Each number is 128 + 32 x the weight over its row's rms, rounded and kept within 0 to 255. Layers, rows and columns count from 0. Numbers have three digits each. The size before them is the row's rms in percent of the matrix's.

# down: layer 7 MLP down (transposed), 1024x256, rms 0.0565, rows 288-387, columns 192-255
# up: layer 7 MLP up, 1024x256, rms 0.0623, rows 289-388, columns 192-255
down288 110:088062151124137181159097144164133163126102120167077110142124114160131118054117153114109166143114149068125100113130088139125193168183109104117095167144098153149128088097156121084133053118156141
up289 098:139156187139109116154095105122111096140128082127173107087170132130181153136102140121100181068167127141125106152112141119190136141121105164143200166111165129148074110062094177099076097120129151
down289 098:078136053112085147131168159108127111153167128099144138164117079092135129111209155149172149133124085088102135114091114129188154078141141126174133100136118147074006153118093116117093117129143124
up290 105:129149092148067108120147187163074123053104131144121069089096109178139131143106111090152078100145153153167134118154143127183159163105140170145103123083164108050092086100084133082168117142057135
down290 102:064111114147130112097143123118108132088141102092172152149154078105113161145137175156071126098066100160164141100120151089140153123154158151127170177134113114096130146175113180164084163121128181
up291 104:059150124115123137091132104115132122100161103152128172114072124099128183121109136080190167157111112100150125183108063123159120195114130163115174103035143105119133159129145144091122119112150130
down291 098:125108203177140109150176133100139074137144132127197065092121145103113153173153099106085130153143151141132171102115120150096149065075158140164175114142149056111149105027097162137097151112129074
up292 104:124080129218197097155137142125115122155127135121084073161127106140190128123124137074124084103149156174155119175128127115179054145091103071112154140095136103157121119094110077133081142154130148
down292 104:159149119057151156189132141102094087122118162072165100075118162162145126123085150202081099154129089142167172156098081099157080114141128155067149103136157116150141127166112132138108166089134159
up293 104:061136139113108147167080099098099101117148072098099137163117157136163100128130173055140131137127185136149108149157135106119137132084123131171154144112134124203107106154162123165092142176090142
down293 109:154158166116081083163151141150106124128108116137168158080140132114115114134132127169091136119079131102121145089148092181108183102141150091144147178083121153127115157112193180082172137149103130
up294 084:141197097116164120095138093153123120087106166150068124130112118128091151114098132127172142101071151140087084110175109146135131108131120170122121124155229116109105175127094154112093080112118068
down294 104:150085156162098195081122122200173144176103110093103128130132144116059157140095115093106119101069153133114173090075148106162159121112110128135148094155083167062158109147171105103163115098132100
up295 099:106120120151092147122183161163144131110048049139141188066167103112128161137151049110129149157157147115158158134116098122116092121066048172111126102141144085137118097097116109109141195125173162
down295 100:139061169153134152100103151119129152128139111147104126164128119109098118145165092108121164131132120135138140147102158173133125087088112143098086144118081156142174103152093172087147129164216108
up296 107:151169058177064187116135160109121099162110152118145120107094128116171144123124160160177182068085146072122127162185190178153168134141100129119138117177163119122127174087127085108183138153120150
down296 111:178145069158130127191148125133182141149165110187105138148115087071101140153167134181162147133125089121116082098168186145127156111082132140170136165106126123128148129071219146153128112120166150
up297 097:167128070174066081172106156143141108126119176124150138119070079128106109108171161152162142148154167115119171102142099109106140119151096164148143104138142112129108148100163169115180076089114131
down297 104:133134133109118104116117122121151164095116151125149139081133065130080073224156140153162142110130129156158139183166163158135123160146117140126126150153115107142086138156123183147188112082101075
up298 122:163149118109123112149124111098128110074113093098154081182108142158175088125080113118143123141127133113135058169170150080126149106113072184191156217081124131114084128050101143131143085128171106
down298 128:092109094139110208154116130145165171149142119148113129176167086155090162139145126159116119215086171118119154132116052152104136122150120128124098136092184176132115118131151113058134120067134130
up299 098:101127164122097106107162132148050144107165125183145076162165104102147159083112198135162168106128205091106105141149097131150131243111121101144112091090118115177114142091149134148160100124153116
down299 094:142095142095144085104167129125085118173168125107159136130125150092136149103127127092119127137139103141066082105209046056129188115157108132144137096131123152127130146139073161040138094103096099
up300 100:179121137148146154191111192106124160128129108123128148183089093060058158093129158104126099145079145095082071085108107121135138210107148127105164157138128114198085090156141070092146084144133101
down300 106:143131156127114168085164186093158127123150137141176140171085075146084148148097142138088093113105139150058076112118143132081164117110146182069141208157107129147079132174116145112184128123141106
up301 100:120149120142140134148086153137134127115149131202083149116101124074152108123157125100150151174153130131096190118128092119166130154129174161136135160107171114108085115124103162127115145186126100
down301 094:107154108082103145102128139078126139139144174119122145129117108066102148108129099176159215092079168142118151135105144065115137110078111095147113096128118152187194151129137133106103132125126193
up302 094:121112131124107170097120166169121082106106102129207187120115125128102186120157112113170141151137142128107125162160138131190130157143083139132164114091185104147116144154087072118123159214143088
down302 100:121126101060132097115121098162159135116113132124106156159111111072072139112137139146080109131154125157117110124098132089125142083116078113161148139166147117106143070111110079131143107091079115
up303 110:102141116184111133155105117049133102135125137148154155150067159177147149104153137073112131132150102106124097171151115157112139088104157180162169115149157108049112110171138101076137118111104133
down303 114:113147115134166129116118123137138108128124178087172146126151078145105131134130192157126162152176106106097125177094098097157051178121085105179122148176092121120150134207066136077136173141101142
up304 100:092120114156114132099149161117109152128153111058161146147103075127157081074170151138120179148101140109070136122150158140106149108117122174186154149110131130075115131133135069169170098158100066
down304 103:143150164154171096141130118106111125100125103141093080139155172096126072098085146159150146123105156197094131060101076144054105124160157190088172133114137147128125134136166128112137108133150098
up305 093:116088071154153164090157137165122092151114137170138102131156072147143051053147156151142135139099118141179128123111118126129149122114125100123143157108108137045118127158173143131084128166139102
down305 096:144096141149125131174087083109092114151106119116110182129141115187117138136127167163123154174150114173111109086150083119143134112157156097147152146115115146130155115128098146139089159159113136
up306 098:131091144110089043126103078119097072105125101117099059119103111118162164106059085120084075112135135133140064112127141102126106157107073163105160143118143054140101152105107190092136094112071157
down306 094:128115081133172137161096200119189089146091151126076135088110117123088109148092154095146134144060141122109121092090153129178168167113099146189120085135124120097082177195141106131131114177119146
up307 100:158092115138084150111150181223122174073110116181108123091175018179154109136186129077159111125123052119082175150129101092135176119155128104147100204116100100093149166122107127142093125150116136
down307 103:148140096162144111200112123121123100122100160145186106147152122157104082135095140151137149070130106092187030060116145123136111163175087114196124148147101144101181124138099124117112166178187140
up308 100:108097114145183124089119094121105163039116124167087119166103083162142139125134158084124144112117134100118091145133110139122074167115142138111117160158180130104102143130071190092133096192119106
down308 104:141100099135119126139142104105155184154107198146123153143113141183148130111160139110116141221097093128174137128131168128123159130144118148083168158139180162145168159120130124164127090116152175
up309 091:117103175166124099161112169156132015086154150131150130121130127135144099136136159166169125150107167084135151076117099070162074168091145145137137151108158104117111169103218207090080078152127197
down309 085:119168206071130101035160076104114146087153143143154150155107137180144104174148115095108129073101126144121107154151160136097125102159141145137160156178134129109205082167135134165117164139148131
up310 099:092127152152177133176141104160107116080174100143110148062137101097121131112167133132123116120106056096156138132145088106178093164130074145115095134133108069159066131104139106130149112176130131
down310 096:192154087142167090112133114103147128137107098141107150078127096062069137191135170114158142118153100102161137153073140143134190060064127160065148154161115107117101168102165175084071152120142175
up311 097:107103067131140109099192146142128190115088047155139116135108084058134159116104156076124152149109124137141139158147147131069118160066147144169149093159092165181131145103109141047076127120130173
down311 094:117154190101100116101134122125104108124119162150137146116070101159148098104126115111075130129076109170224046053154145154122183073095153046120038171156092111133144144111097115101084079097105148
up312 099:141145135132065153114091109100125088140074109103144102131104092096146165090108165142113101159123172132104185077134126113126134159088123129158145091157152083100085098117223139116117150105140090
down312 103:141117130103104176101136157065137125084110080151156125133134193112125135143140173094169146095109115134130106117175106133132113164144080130131079135071172087116127160146147180088116148166123079
up313 097:164158104161103141178147160147123059080131122102095117128147144159175097110127181136175118135107151079112121093107094112109209126136084123096105197146171076145140107152163109074119108115116135
down313 085:121150129143169162111174118096111145171096205170205087159106068118109136129145120116164081114109112129076103126138119087084104071158163118163110119150171110177126164121064117159148133048101120
up314 105:129133152157063114106094150112099048087107171159126139149154051141197168108161107063078234151087164117132036093070105096117162109153160116124144114121117113108126096063110174146163144156044117
down314 110:132117141173155140081116083113156097062118091172111132045138184152172134118120157134089115136083137159120122107072110082128124149092148145145132147112105041088129191078083128087125087087057083
up315 100:138132131059106168044100140164106100114065148176166143104071104138180107090176104163184114120143159092130146097178082109121145152160078128126131142126117110126101119128190115130163139131136104
down315 096:177116176110156086136176187091116134116122156138128093167120140085103149112150130214103092125153157131130148170073175115138118098102129124117164138173126124062133137081149172119182135127044068
up316 097:097189083133158175092127195082089137079064176183069186117158085141124147089123157180163106161140136111178130146139150098184137175084120170144135158093142160172104127148155116148167111101105084
down316 098:120126164109089129160207069135172127122120084145105101149185085169141118133149086159078140129073116139161154171096056199098149175178145139094144167182109204073151148135118166102100135150149144
up317 103:042140105163109106103104147110110165122115115100146089179148126152218102098089122142157085110168144133138166107188122104154138158139135177169180159114121117181090118077199098135184137114160054
down317 102:178169136135122132075082162124157104176072083103124151119144146077164130108097124090169080104068107124086111144100084121110069108107140109051137112197144145069124134217172124157124173141145169
up318 105:107108059119097136142130152166107145107143133106144154172052081148138136133130111112170123119089145119174122188110117115127118193174136130162126117131138111100122149114152131090153079146122100
down318 097:132113114162127142175161139131109136081215119141118078131068148135121107123166085147122130101176132113081124120093089143087131079089105133131133163137126139179144111082142151126122128144164131
up319 102:070160171129172063100119139115127120191130151137166140160145161133146107107094104126110172144210149176157155118103098109105128108092181159135146160125104087139134156170151083137138146096120160
down319 102:103102116085142163199117145128145113177161166165068115182132108168110051130125149107122109082136156128126097141162149081102108158125125143119120035133114139112149156138186109178149138081157150
up320 097:132103126168139079125040193083128126078092156147156110147118087092195084144090106129141136173124131125104140100142113084120072172100105128153187157166143106126093131126135155101129084143075183
down320 105:143163161127115145136211088146151124134144100101140146139116117170134154120158136117172125099066138112165091161110198159134131116103132150206105112073167192154016143135089106137101180096159063
up321 096:139150100133156148173123098129102108070144139182085146100174144118167116151174165137109135164140146107160107117169141147099132147062088137118155181123126104148077155167100111087134075190106130
down321 093:146115080113140143176121128104148124182139115117165143190108085111161069172080085160122155131098097119121159128103133171129151154094098106143159126130083179133168155141173122099096170072136091
up322 104:166202084146081067127120119115093105093104143107090149110165107137148123109089174092204128134106170108145127145168144084121109130120163173180141133048169116144121097134164079125245112109109135
down322 102:120074083170124086022154095113154149082101150103107172075123149165144131148133125106108147149087176147076086117137128105082137103143136138138135117138101131133165159146097154127071161185119072
up323 096:099108110066112082103080196079143096128104085131124099141118121100143113105099135080091167159131158078141152128113150146145110092088072114172158098166138119115115094141121115194158117133063108
down323 098:110153145181153154143141117151063141138137081178082148142133095082105144064175112145072176168138136164117115145096156091167117141154099114096114105136094142134085100072172170173149169143190164
up324 092:140123148083143150137195146161117106136124104138113129155135112141111094140111185125178106112149086070158102148162096113123164098120157134215135108142134105173088129072113074185132147172103048
down324 079:153124137136113110103149116152105173167064094134195139149116143155139146089133093080119156123117122117151132118067109166100108133116153181058109144130168116123138117158102100029177114121093121
up325 092:183140134155133163137133100110128061082123183128122073105104116134132139092174141173106172097177107108179136151194074105114145101093104134118071194081205087124108062133134128118123135090095141
down325 096:137101105146114062152142123146091147141153119116208153175147177115158125182058128096113120117092092153051119112129126206095190159144143080154149144150125109146111102122149178148139122174203161
up326 103:106161097116136164169193155127135077114092068169112146096094139165090124106111117115116172137084151122151139123155114104127112120101149211164090154121159116132125166153054110131166116137076133
down326 097:062114149155105058101120171106129102140138105102125164089129130125156144153072104127159159155151138125115179139154120127117126114082177173108133088132074178121196079073135145140123102103141086
up327 093:135187105187105193167152178109130113163097098169141132069103153153136110092140127117206160144059133096165156114137186110102194123161172172138130132089128122109113146124157085075168085176114151
down327 091:069132125181181111089125121089134146152121110065150078147050225141144095118105144180061120138099123136138096180184177099082123119117116151153141116083125125131150085171135124157146110116168133
up328 092:162164119100104088071125126148108109140120104122175062143135141148181152180070120134096144100143162161172065119150178149070141094103111191116172130179141080168109094087177171101104133095164104
down328 089:114169107159122120159061126116157158137136142115078122117143088074129096077163201157183156156149149170081138137090105139176113153119093148117091130153162121128115114118190144148175135130138098
up329 100:088136166135160146174076122107111058134077143131161126105070101117104065121156062114147152153081159141166079153143126143151108151126135144145126116133132111100071102131132116066170136167107087
down329 099:168128175102125104127178140176119146106084153109118099142135129114044157089069189098102146106141121109093157117157141132155082100188172145146178175110113083084169087178084104087159139071143126
up330 093:159144163107129095104149117113119170085149120121200148144190145111160188111152115104182181152114108096150113115142172126163121129109141143095138125110138097132131085130158100121204114155058153
down330 095:095081143153124176157099096140161141116173161150058183128130093157193070128103192137114085158132085146122119165130182078055162124159095088148149136146117087134159154112125116115189087119127120
up331 089:133055128123095117129153214149134140081131146155117053144127089114120097120132113096177139159130138059122132112182130046147123136145120187166177170101085153102114093172143137149142092179091133
down331 092:189086155126115102108133136086105096104112137071138064156079138162095188075128156119139102155103106097071131111158130141099152117108136112180116060109127093076135174072049091143076161144090072
up332 092:191126139165116129119139160134063061133137142160075081152167059150147154147098153122077108099193156108180083077131072135083139105157098135088091088172101121171103140162142120123145145093123135
down332 087:122116106133151194155100132168203092142152124090157155092144139110123082116132165146137164158098119097090134141164161127116119139094154115149179140156175110097142167106116113151110143131135150
up333 094:109161126161162207160098095139154127110123166148159100154117083067120101090127071092133144167098161139154139163097093060113136195112105164140135081136152144178148116085081180085047155119136122
down333 093:118181134105144106106090188155111101135191084174181133073133132100088121123162147110147147164123128123115157105115128114105114105060141073100132179131159147137165142153156140109118142134107155
up334 092:148162136115126094126091153140127116184062128145112158111111119089151152114114128167072122117149196107149125111136130125156092092071078142139122112142159121140166114090174142151139096098143040
down334 091:163144100138157179128161131160105132083095079114074131160161078147105160081143190107175071103157129117127149124126164134105181115151114124098084119071145103115255127175107138056099163101087107
up335 111:121082112162126099165093117093146148124106153107063125145113128059162110098100111152140136176106125089184139165122079102132143193123123091117198150093119113133101106125127128095117146175133133
down335 105:184145120096126141089115118205134085109165125119120109149147117111135090118114162110119140118117080125142149159082125088150070163115162106141145160126169199112128176123130107172151124093165123
up336 099:119156103153121201190120107049100149129130130174127134097150093155128146127071145064191163063110114101133079110177082101179151134117079117084139161103171118226123106135142142135121110176123104
down336 096:092082088128132165063145136176096147133139056128151101062152140184092087125092110136077079148176150122082125125090172136105107142122092116122102093089105115147086158126121171169199114074062135
up337 092:079134128124157130144081127116139110070134149196085107112142141126178120079091035086164134125130110090172141093162062034161114148074133148167124104118146115173128112161145146097167154122191144
down337 097:097116113108069140041140144118144114133105118114118122138093090173127103107114130089122175120187236165147175141116087091155098067142127176119168148171051090056063112207118073118170149169139139
up338 106:157115076092144121138101112117110151116119077109147104067049081150146118111079076088170129090135205114141131158209124120161127120103168110128107124077139123132128143113067111083135102101093090
down338 105:112102146166185101170143123153094135178121119106129172142150184167123101145123100133107114144133099101134162174142162136092161145086175066198094114125172113166184146128062130051109216125134161
up339 107:111149148189158126106091115118145100120122122087103133152146104077149137159158152139156144141091153096179169224172107112111115116142072167166107116111123086099103115107135136141144124202140146
down339 101:127116077139179123127109170186142105204138150079172114132130117135198172128131107117126139133122152142119108084137120157031111096164084149138135084107126160117159111165174106059139155073166125
up340 098:131147124157102107133144189163098098123083126181136122154189124137136091078205166136119155170059145079174096157099049105120130142113110123153148129134151127110105058097031119193127084165092132
down340 095:104139136124086156147097176112167139131140096166098177048153171095117087168145151140080145126117109079099112169161132049124114164146140114152137128089163121178198147138166066093139133082136133
up341 094:141124146152148122119067099148109102135150093142151153157167163094164188137125165126110149160057115121121095106115109161094154088142163124143154148174149130105116102122114136176100146212132072
down341 101:120127136120109164171155189120155101090131120118094108118125096106061142102087120143155144086177148134110087139081145056160146141086083136132083162114099086144168141120114163103138110057092121
up342 097:133134108140141129128097150131094124095104093159081117101112122141170171169203138091146172176109139164228130171106156074133131174150109225152092173104154084166114109125188126093136130147107138
down342 097:087147112129175127123156122108090073100158159131122143170130149074164154206126134110090087109121104176176146068077185136135131096152106119122155097137099097115156148108132119163034129143115161
up343 102:120113133099184142138151120138161111107155054104083127175114098157135173140156087066080063155124120136180146168157152076154148110098093150158160165152145073164113186103190059077129156163185104
down343 100:180136119136136110129131057080162159073076114080097147168164132184139145082114162168110134123103094101107161143093131103133091179162098114144182106170166118201090098124190112175072139122164153
up344 099:100121124127123185135126178100098109143098178149143108167119135121155068080126104096180111130124126150163077136130124096072121126116176129141087143162109144135106121052133034070095091153099095
down344 103:095114129132179170090129106094121131156092096103089135120166124110035117090126194182115095145156127195138181132158106155182122197134126104109122167111153107112153109116133087171164140172098122
up345 102:122120082112147136184093157151064073078088133078156172136084107102170067110123126079162113152158172117097141132167153125098180124095135098110158139170147091120122146117166165124125129130088118
down345 095:148111098171115093176146198122168103132150131124191143100145114187149129225122110120162147090186143108113139065183109149117087088127157177125167071173123161096186150182165166124135115085153076
up346 095:064128115112107191140124091145073086136088172143147100145142096155117127100137159172142167135145179113148122097133126130083122130083109158111125103102149088138105149111166066119112197156075117
down346 093:138105196193106138159128138154107119095131103162120076092144110110088126109041111124161120148176125132104132106123157124113146120108170099114135163115116089129255082083123154106118098125140143
up347 090:195151068163103132166079150151110129115139161127116102107114111105192104134193116095131119111145096121136122096113146125102145153102072175152122132073110160155099173172102139168135145149121126
down347 092:130120141120111168162138148127146087126125131144122072123143089147095179088101130122168119127138105162083144120169123158136115087116138082112138106221072166105166099145128160171167101122125147
up348 095:113131140163126169134107223119136118188096103092208123110145097146172139092199168080133098063106112104121167097110135135195154131083081127104166136083136112181125161100123074130150194084073103
down348 100:148104073137143176130133147133177146088168164152173142080160122162139124188192118125139141139133116127113118110115126135156115123143085119086116105121159128135118122123162115079149114158152121
up349 082:109167136140158175113169195144131061131134154145049141130083129137132116163120124111173196136097114100159133136181116103159199118121116094165126092136134099142114116145136077140152123167133113
down349 085:105153135159104103111176122151116068095177119073165122112134121146064148128136172180091120139149069112109136086127182118107089128135117085091113112139155117128064145145127181132117137073047114
up350 105:091136149153086087180114128122103163134120153072131082154060135153110157110164105074176135118143176126109145142153104129081221159057110177150161168123135135151094133133082100115110160118117137
down350 109:124152204175129160169069120098126113128162077073111091122145115188143169139090117182086146152134132076156085165075077151127171090152179152146069102146160129114130150114078101072140145096168106
up351 097:106155133146140133134103216089138124113119132104143089129111148157105076093178150164196166154144151107128135136176104111100148144087073125118164096096109145076065124143129173147125112103108060
down351 111:078094074109191139096107115125095148120055175064172137092117147169180115172135170139131094172063128076134124126207116076119096148152127130078121120121152127073137140116116138045138167097138129
up352 102:117143174119189054084145150118093093129107145182106101142118123111121104104103130088131161096082115089128155122162152113105163123117091182140116141067119117133140122126141157060136155098132175
down352 099:116160120133197174126097091117127104123143083080122128162149097115068202117087128142116091152132095113094130147075092085119089205071144054162088105152111157116095149154193150083148125116119133
up353 102:145125178167149160103129106136114106071094138142107138136128079090125163117130173127182122078114107091092172137121143135126107116085145123163077082137111124144109140130108168111164162125156107
down353 099:064159164107158142179150103132079125139112144157136143129127157189178123158139108131137121210152110115150120068152109071078135133151111145138075110118124118145158147104046176098132127162101188
up354 112:151160185200100090174097113085102080103086141120079073171187105130133107121066142107147160105089102073158127141104212079104139136111093097140162174128158119154119164079165132126118189112090124
down354 108:101175118106158165091139129108115159182166058096064095125162153081138115220104098139126155161142173193153149176156106144163147148095086110109141105127114140119112116137103175119138105142130150
up355 106:138151139119136180109096092113066080126125203128081114166109122139114149130087112166151127118183150106179123100162088074054129111161155176141185204113108123128113150156135158175144085104087076
down355 102:159118116121173130105087140061106161159125148133143142176154072126105114144062147132143155086113143147105168158147147093117080117133098127096125146156129161111113113140118148160103120072151176
up356 090:124146134162101110086121214147116119175164158106121160067139123125103116149151167162138177135108132080115136087110164115204198140067090145137171130141129083129079169123165113077195062158119168
down356 094:130106100146085071085102162074087168121132124093102132085088113114139102135105144099101139105147157156160119163130050104098126110125079101155135142141093103158056117125063083133145123080150199
up357 087:130086092132082183072145153107153163112128099135143133126127100140142144129109088137148172126092155116060085129169152087185091146135145153131143107096151162098105092081148068116139100134127128
down357 090:121100133122134063186093187108120100089155109141069177127139236114133176177121151166084145101176144097123093114124131149104125101157088177125163187137096118104144136144165119186142149099115136
up358 098:088136152143121109169110158132119126148089120103121131125171136132147143143177130118147165175172151107154098094149092120127118154087107159129160122131123065156090134105112190127156108136150182
down358 107:141166140167168130116063131084169141140112145091116157117088129160150086209173051123105139128113160111149136176140145160083158176118156131123101036088111174176063118164103145153170158098160205
up359 094:148199086050118148106106215169071076114104170182145159192089070100181054101105138065105166138136082085128087097130131135171126141127139165110149127156115092086137147137130119023111106107082151
down359 095:151125114115145065096146120126166160146158094127115064119125160106123140198125132102148067186104136140056109158126113111150119113114156124136118121215085072101212142167106127188174069174127084
up360 093:143089104154088105118087208155104145088119124179103087100152103101165128137105091127101084169090183089086059167140137106096100128166084192152131135120137084181113094121132131137099114100114081
down360 094:133159161109121156175149103073188124159186107135125115110109133112180097113168094117150132140065147150196167072134121108137110215165132156186120088154103159101181127129152131090139138146143121
up361 110:100129157190142123133110099118134158125132173145094105180069104146173116089135165091101141093125136076090122195138103100115123123079118109143185131112133119057128165105193171147110122155124115
down361 110:162126122192125130069115150122121086139176155128164108132054111079190130129110177170113098116157191160121166062146118112110135065129129104084072106121124190114146128108081145123079076166142068
up362 096:144119140138086094199145175145054168065145107097144059162136060113148069091100218080164095121093137128075105111193140128101192145135106168156139140134102097141113143098096144080143164114104093
down362 099:076118181159177118165166110118097096178104095080186125161090182128110087120099124145182124168157132144117127134102117052119135083134149114083151064181169124119131090109132106124165144084118153
up363 106:114119152128139090104104097100118100143095135087123100187092205123149105163158106133127119119130125138197089183173161153118193142090113095154139228137124099210152123072159128159114143172151118
down363 102:168081122175142129146147118113150117108140111065117169074154137096122100059153147088090088124127086105122171146138159162109124138155128117099111092123103184147091127177134067152123144112110147
up364 103:097111123105175125185161106117097118120137194186139107172157124120194152068127076121138131123119093100162192120150137076167067110101104104187166177186206095174128120174120155114117093090135158
down364 103:099104098133146115092152160163162170157106153143087178071081113095120095105160155132136146122097103143150133151129117129126087148075146122085169100106154110113164143077171080147085143150139171
up365 095:102109153111111083112141085150104112135110087081151128141144117121099131138126133075140171114124187134141093152129139142098160127118051123149181119167143138098092124127088115128086159160061064
down365 100:190143172110193105108158151069169119177086113115157114038062111138099148146142121155138096114144135125167162146137135104102110144136104075133127130097142118086133152129105112085122185148126129
up366 086:123137100191170132144140141134107126106131077131093132110121092053114107088176110135144144118119150170133150155177067172166145176083083135175104108151129121161107052167103139142195114166123111
down366 080:086134152144135111114107121116107198127138110152105131153117059162117117103130132113118135150138132163087188112134121110162162122150129153123206112140135137137130152111140119117092104137107100
up367 094:098070125172108105136064116172122182150118144161137103138100097131144193092166146079156126156153184138053126142190150107127170103105132165162145072144174091131109102065156105121117119142103099
down367 094:097169109141083123128147167157135124104165116150159218147186049085107105140068127110096129112188111114155123094118148109130146122107120137128151090124127104112135194143082105125107136110094139
up368 105:130102106172141103157120143122100143144075173133099110202126141159195093075169188121158173124142172107165120103123104159097119113102107135154142138152125114145144130117044129083140135142093138
down368 116:113117101194115066148148164180135118179087085145176167083100131187116086122163173108153163088073138189115109132123116100098142113195142137124195145132141119163197079082120116096128128187193178
up369 116:151119070166118152167092125170122132132107212125199129101043119078188099114136142078128173109123125094141071138103116156145086077103118130161158116085128104133118138145178144094176161166094103
down369 114:177168125102067110138138122117111098149201145116107145112121095152074141127143152165102131153048098127145129092122112111160132070159158101097113180150170092143147109107038137132086125122112104
up370 102:123171166155160206164147177159145115087097179150144131134158110112103093093127170181199114103098082125110134186156173095107179160075187095180123135081159122124130143129090166124077079108108146
down370 098:081159128164117107172073101141115134151146137112087069117133133162122158150128091164114120083101115138125081078173138124134108103089152060169116156111118107161166141124059141134175170138144219
up371 097:130167184181166084056130167151097144130084149076184176129200116089105114105159140056200142115154169085129136189136120172120126191120111109126160126071169123136098151136150075128088158073093082
down371 098:072120122082118092138139169086166069158161077196074132102095164126119122111149104114141112120099081102166104114081176129127137085156120110122152166149155177180123106133127169081132099157139121
up372 099:110143194169162180091141178106095128141101117093119162120138133148157172087187147093180132126125169085066154131186155103148103129124127137111171100106131121173098149124146085182101142114134094
down372 095:158168115079081154130153157120162140100139168100096136171130130146150118133140186113122133135164172117091130171128075154110121077132167125144131145089116148121198145109125074139141135109071140
up373 102:177138103109184108080161131143104101131123098203181125199185141151117098114098180111177157109145157123142075166105173135110181140114125165135133117095141131143113101099115102065152166151143132
down373 108:130087071133087128163184106054100160109115131060168075149136097164067154133112141159116158086090165079103119100174101151107082158114112108132112183105136147117158155174074053098110092085106115
up374 104:100112104161132151198091195164181120150131159173109170142108050097055184091164130120125147224076111098126126150161113150153137182156133138110153154144124147161085071164204090136110095082140075
down374 109:152108151142131189158091112153167065073138110102096182161112108166043165121179148220139106167100126135115153158166110132150178151144105101104064212143121108099078124169119136126151075140152136
up375 096:138102178102110146132147143160169073115137127163059149119174061121161189149104141140165131129118019116166135167164192150144111142178069084153171117098111118120129136120141113173105138139124110
down375 095:136172180196084131103100147079127060174122151103112164087101145110166117158146171173144143172142085064130084138139128105097158139125204174105136114133161132147194144136133122050105102165147159
up376 090:118162128193185146119141151113061149142113112152117135115154090057153120088111156156137112096117094078136102110101192126136155118079141095187169147157083113139100131115102192104121140144079090
down376 089:091157135108095155170110172176100147101188130145109130101118098165117130162143104119153116097110089119135170116143119118147176137173167172049131134145052116123092132126105086145165158108133190
up377 094:102136145135143173164107100109109144083090153137116069101097133131108184098120148141164109095175136140107040101135173137122137108118135143159141120151121132144131194064088163039137138170079109
down377 089:152121136151127150077140165159133117176136150121082094127149138142113155134054109138168153119138121138124153126155122082095123099059123144151169080172111140069222137170096106164080129129134087
up378 105:181164102092063097096100164149115143084107163172100110105145146129140120089175110120144150132163147099116099115154064133145150087096144196121144132088099131154127149120100168094098122094160057
down378 105:135140127129119106163129199133148113148159135057130134111160152070154102126135146104127150095146144107129118063122153116072147085168163107143100115144194096136176147097113113205084113102085203
up379 094:155136146134099131129154160107057112112110121217076124111164064069116139118108079098147083132109194126106187087158138117153138147141112154142149127162160098073118131137054142168154129164116163
down379 096:171115162125170150080115163070139077160188133105142152086086139111122115159099124171138192103144134143070189117106099166102102150117155129093130063147129072127209176096108085083101098149129109
up380 094:106160133115115129167166160211103079090085180160140135139157141116080193121114136101142138161116209082174162116103114116127136084131127116126167119117124109173055067123087147101094112097113125
down380 092:139088189184091133155136161100156099168091127111148113086124130127126167156156147136153094103146108146196109174154094115150126113183150097130178146180155165126158169183170129089086136099105135
up381 094:138143114120112123139120171186110073119101111098147107118169131067178129102128164117158109154146160091124157092147137142121059120136122102124128111169176080122149166147089181097153077099111169
down381 090:115136119151106088114121169107149088166179121154132131118121116092113197131133140131178176101098119148096159133141065116103135123094084158088160102134130142111255123111158125121118073134191155
up382 094:169119168134146127138124126162123141136101073144142087176150088115130138137125181203144172198136114081155155127189085126151091167170115096163146050199148098151155063129206127087113132138112102
down382 086:117103141092146098162136125225114128153159174088054140103145143163119092127167114146202186157095130153096192127189140131149144137130121152128166148132180139113180138118168070133137074126120093
up383 106:064151196138148158135136100140187124107111075088122099178124050108205167118163123100100081109167117143184079113158111047138206133110092144170158132143165132079131111097129145132165083180164137
down383 102:107132141132114107124165195046171121075126060109148133120193100173168167119085155172115112166164067132141162152122159118143126151110136126165153142121123058133140138037130112161156130141151089
up384 098:093095191179123122089148155085091149142104111112149083104111123147146142118157139115114131121102119099168109135133147080161105158044115158078158136103148091109081155128097088068146110145185178
down384 098:124124174117166096150126150144138057111186077076118180131144092119106139102078133120148153132166146079112127046094208144104135171141111095101126099105115120109097073091127129187099134187126116
up385 105:145127112092184118126114157161118134099107113124092155125100079159127130098126122077176117106128238134167068165144142142052103109167086151173100156070161059123139147115094176105203085181181081
down385 105:119110110112212119086155125063218141170056119154140189164124135094150085164143101120057120112044132194094104193151125191120140105123128104135104100108120137118173127188138099134132151083110121
up386 094:141190150163064169116124193124123069110083129113134085188149082176132155090117111046134185098144170125101145067162149103181128107161132112191137092147158093115120104112144139131196076137111111
down386 096:128131172114131137155120132136150141107172161086101064117077133108079114152142120113105104115115134139164097201145125121177086143164169077133174094133120164104089218187179161161084126125083162
up387 103:080162173161157218117159124069111126103148121117138111181166096153150139118145173125179112142146089127190081142077109165110146085100097094177132097114171122196111145117105203141085123145083074
down387 100:164124099154106099118117163166130118104164105155133138117071154135085128084150102116092110093146160138147107073186144120098090161117182141117122132102142206150146088145213092112119145176193101
up388 111:142119132120133124120135113068093106120122149151161195108126100160113103126074157111166141131108094149104117111160137065085153134164091149150188145110130071118100072084117150117131134131147105